Weights of a small GPT-style language model, trained from scratch on English Wikipedia: normalized queries and keys.
Each number is 128 + 24 x the weight over its row's rms, rounded and kept within 0 to 255. Layers, rows and columns count from 0. The size above them is the row's rms in percent of the matrix's.

# layer 2 attention key, 96x96, rms 0.0539, rows 64-77, columns 0-47
size [ 75 102  93 116 137  94  88 121  82 122 105  85  94 102]
[[ 92  73 134  88 107 158 103  99 113  63 144 163 126 146 116  94 137 118 130 149 160 128 117 165 107 153 105 157 107 134 126  96 133 127 166 158 112 137 127 145 161 118 129 134 158 165 128 151]
 [154 165 143 134 161  94 135 157 140 146 149 128 114 120 127 152 104 118 143  87 120  91  90 116 144 109 139 111 121 145 122 150 109  92 116 130 134 118 105 104 126 152 129 118  75 154  82 159]
 [132 112 105 141 135 156  96 107 119 128  78 104  79 120 136 114 110 123  90 144 146 163 180 123 125 106 114 120 122  74 149 135 145 120 155 115 124 103 121 146 119 130 100 137 139 105 138 118]
 [151 166 156 124 137 123 126 140  95 165 151 151  99 119 144 176 110 131 131  92 120 118  93  95 171 134 125 140 112 164 136 141  97  82 109 135 170 102 104 104 148 111 121 106 102 173 100 156]
 [151 151 130 142 128 118  98 143 123 148 181 141 146 103 108 161 154 125 126  69 121 110 107  99 152 141 147 127  99 154 122 154 105  71 113 125 135 127 141 106 135 120 138 143  91 128 117 121]
 [113 143 174 146 125  88 138 101 157 119 125 174 169 100 109 162 146 135 152 139 146 136 132 131 134 108 128 131 119 147 123 141 160 141 157 121 109 149 143 129 109 170 137 106 128 153 166 100]
 [132 125  89 135 101 105 112 127  98 129 126 184 127 116 130 157 102 153 155 145 140 142 145  97 146 136 134 138 130 122 128 141 128 122 163 106 140 119 102 143 141 182 127 154  83 141 144 140]
 [146 152 147 137 156 140 114 140 115 129 199 112 141 122 137 152 146 128 146  63 115  93 113 108 158 102 147  91 126 119 116 161  88 101 133 125 140 129 117  75 132 110 160 110 100 145  89 129]
 [139 148 109 106 133 122 116 158 136 109 132 118 130  75  87 109 132 150 123 135 120 149 136 137 120 165  93 153 172 166 132 147 106 115 161  88  92 128 119 117 138 110 107 134 117 138 120 118]
 [103  87 113 128 115 170 144 102 127 109  77 104 137 111 147 139 135 118 158 168 142 149 151 134 130 142  83 158 132 126 130 117 142 172 162 122 107 109 152 142 111 145 110 164 127 119 166 108]
 [122 125 134 116 117 125 135 110 102 157 143 105  98 121 143 139 145 128 136 106 142 118 125 124 139 102 172 137 118 146 119 113  79 121 101 101  99 141  89  99  97  77  87 152 119 122 112 102]
 [113 165 118 133  82 128 143  91 123 103 138  91 142 103 114 161 150 148 142 133 111  89 132 138 137 118 103 152 147 193 137 152 135 162 148 137 124 158 143 167 108 171 127 132 124 140  93 138]
 [156 117 105 127 105  88 158  90 160 137 132 149 144 126 140 174 108  85 134 147 112 149 157 113 143 158 121 179 104 166  99 136  76 110 152 145 122 129 127 131 116 155 142 204  97 118 131 156]
 [118  80 132 120 115  99  91 163 133 149 109 149 104  85 111 140 139 135 158 129 134 139 152 165 122 107 157 118 117 117 109 127 143 121 133 168 142 138 144 125 160 115 148  78  77 135 134 161]]
# layer 2 attention query, 96x96, rms 0.0539, rows 65-78, columns 0-47
size [101  75  94  91  85  81  97  93 114  96  95 111 106  96]
[[121 159 137 172 171 123 125 114 168 146 160 106 129  97 129 131 159 131 152 119 134 111 116 143 162  79 165 123 113 140 109 108  82 131 130  78 129 112 126 139 115  72 122 141  91 103 101 118]
 [106 137 171  99 110 144 144 158 114 105  80 123 132 163 118 145 116 127  99 134 122 188 132 134 130 136 136 139 146 107 161 106 136 133 118 166 122 125 106 151 144 106 115 108 151 139 182 130]
 [127 145 160 170 139 140 140 152 136 131 154 136 132 107 160 162 171 127 131 109 162 145  95 129 142  99 137 145 140 124 116 123  97 104 111  90 149 170  89 118 110  98 134 123 107 109 135 111]
 [122 190 111 160 146 133 140 122 134 123 153 105 152 111 119 184 149 128 134  96 118 116 115 123 149 101 140 127 121 176 102 136 135 101 121 124 135 139 112  90 101 116 149 116 103 108 120 103]
 [139 123 140  91 142 105 160 116 139 159 144 149 162 124 114 130 148 156 136 113 131 125 111 164 141 130 144  92 130 119  80 100  97 169 114  87  67 151 144 141 124 145  85 137 139 122  90 146]
 [133  85 147 139 108 111 129 128 141 127 107 147 123  94 109 123 129 184 156 143 150 143 142 111  80 141 154 160 144 155 157 125 137 114 136 117 101  90 146 104 124  99 106 108  99 119 179 125]
 [133 136 131 121 132 131 134 157 136 143 175 130 144 114 122 143 125 124 138  92 127  99 125 140 140 111 121  97 122 115 123 140  73  91 163 109 117 114  96 104 124 140 113 154 114 132  90 154]
 [153 169 129 174  94 143 120  98 128 100 138 113 120 148  98 150 125  85 140 114 121 168 106 140 160  90 119 127 144 162  92 163  93  96 116 128 150 200 120 111 106 115 157 131  84 156  91 110]
 [105 115 118 107 135 168 138  93 130 113  95  83 131 121 106 121 141 135 169 117 109 156 132 159 135 118 111 160 129 121 140 115 157 151 158 124 126  98 148 135  93 148 113 145 167 124 159 144]
 [ 97 124 126 121 157 154 107 118  92 111 123 129 131 151 149 131 135 128  96 121 158 135 103 118 151  92 159  99 132 115 111 145 108 150 131 174  67 137 103 107 126 122  87 138 128 152 101  87]
 [127 135  95 144 154 177 125 120 126  85 143 132 135 128 112 122 126  98 199 104 140 125 100 140 137 103 161 153 135 178 120 154  86 143 140 194 133 161  72 130  74 127 145 140 147 145 102 110]
 [119 135  97  84 121 155 133 128 154  82 137 117 131  89 143 155 122 148 138 146 122 166 115 132 120 143 104 163 142 140  84 117 129 115 126 160 152 133 125 113  84 128  75 186 104 132 148 156]
 [112  95 128 128 133  92 129 126 137 131 151 122 132 145 152 104 132  91 133 139 105 111 132 133 146 147 104 129 130 115 149 104 149 114 119 159 120  86 160 142 142 101 109  73 132 120 169 119]
 [172 129 125 117 131 144  97 136 125 106 134 109 129 116 188 169 135 131 122 122 193 107 136 107 116 123 123 124 124 107 100 147 134 120 127 149  94 193 119 146 108 112  70 133 145  90 135 119]]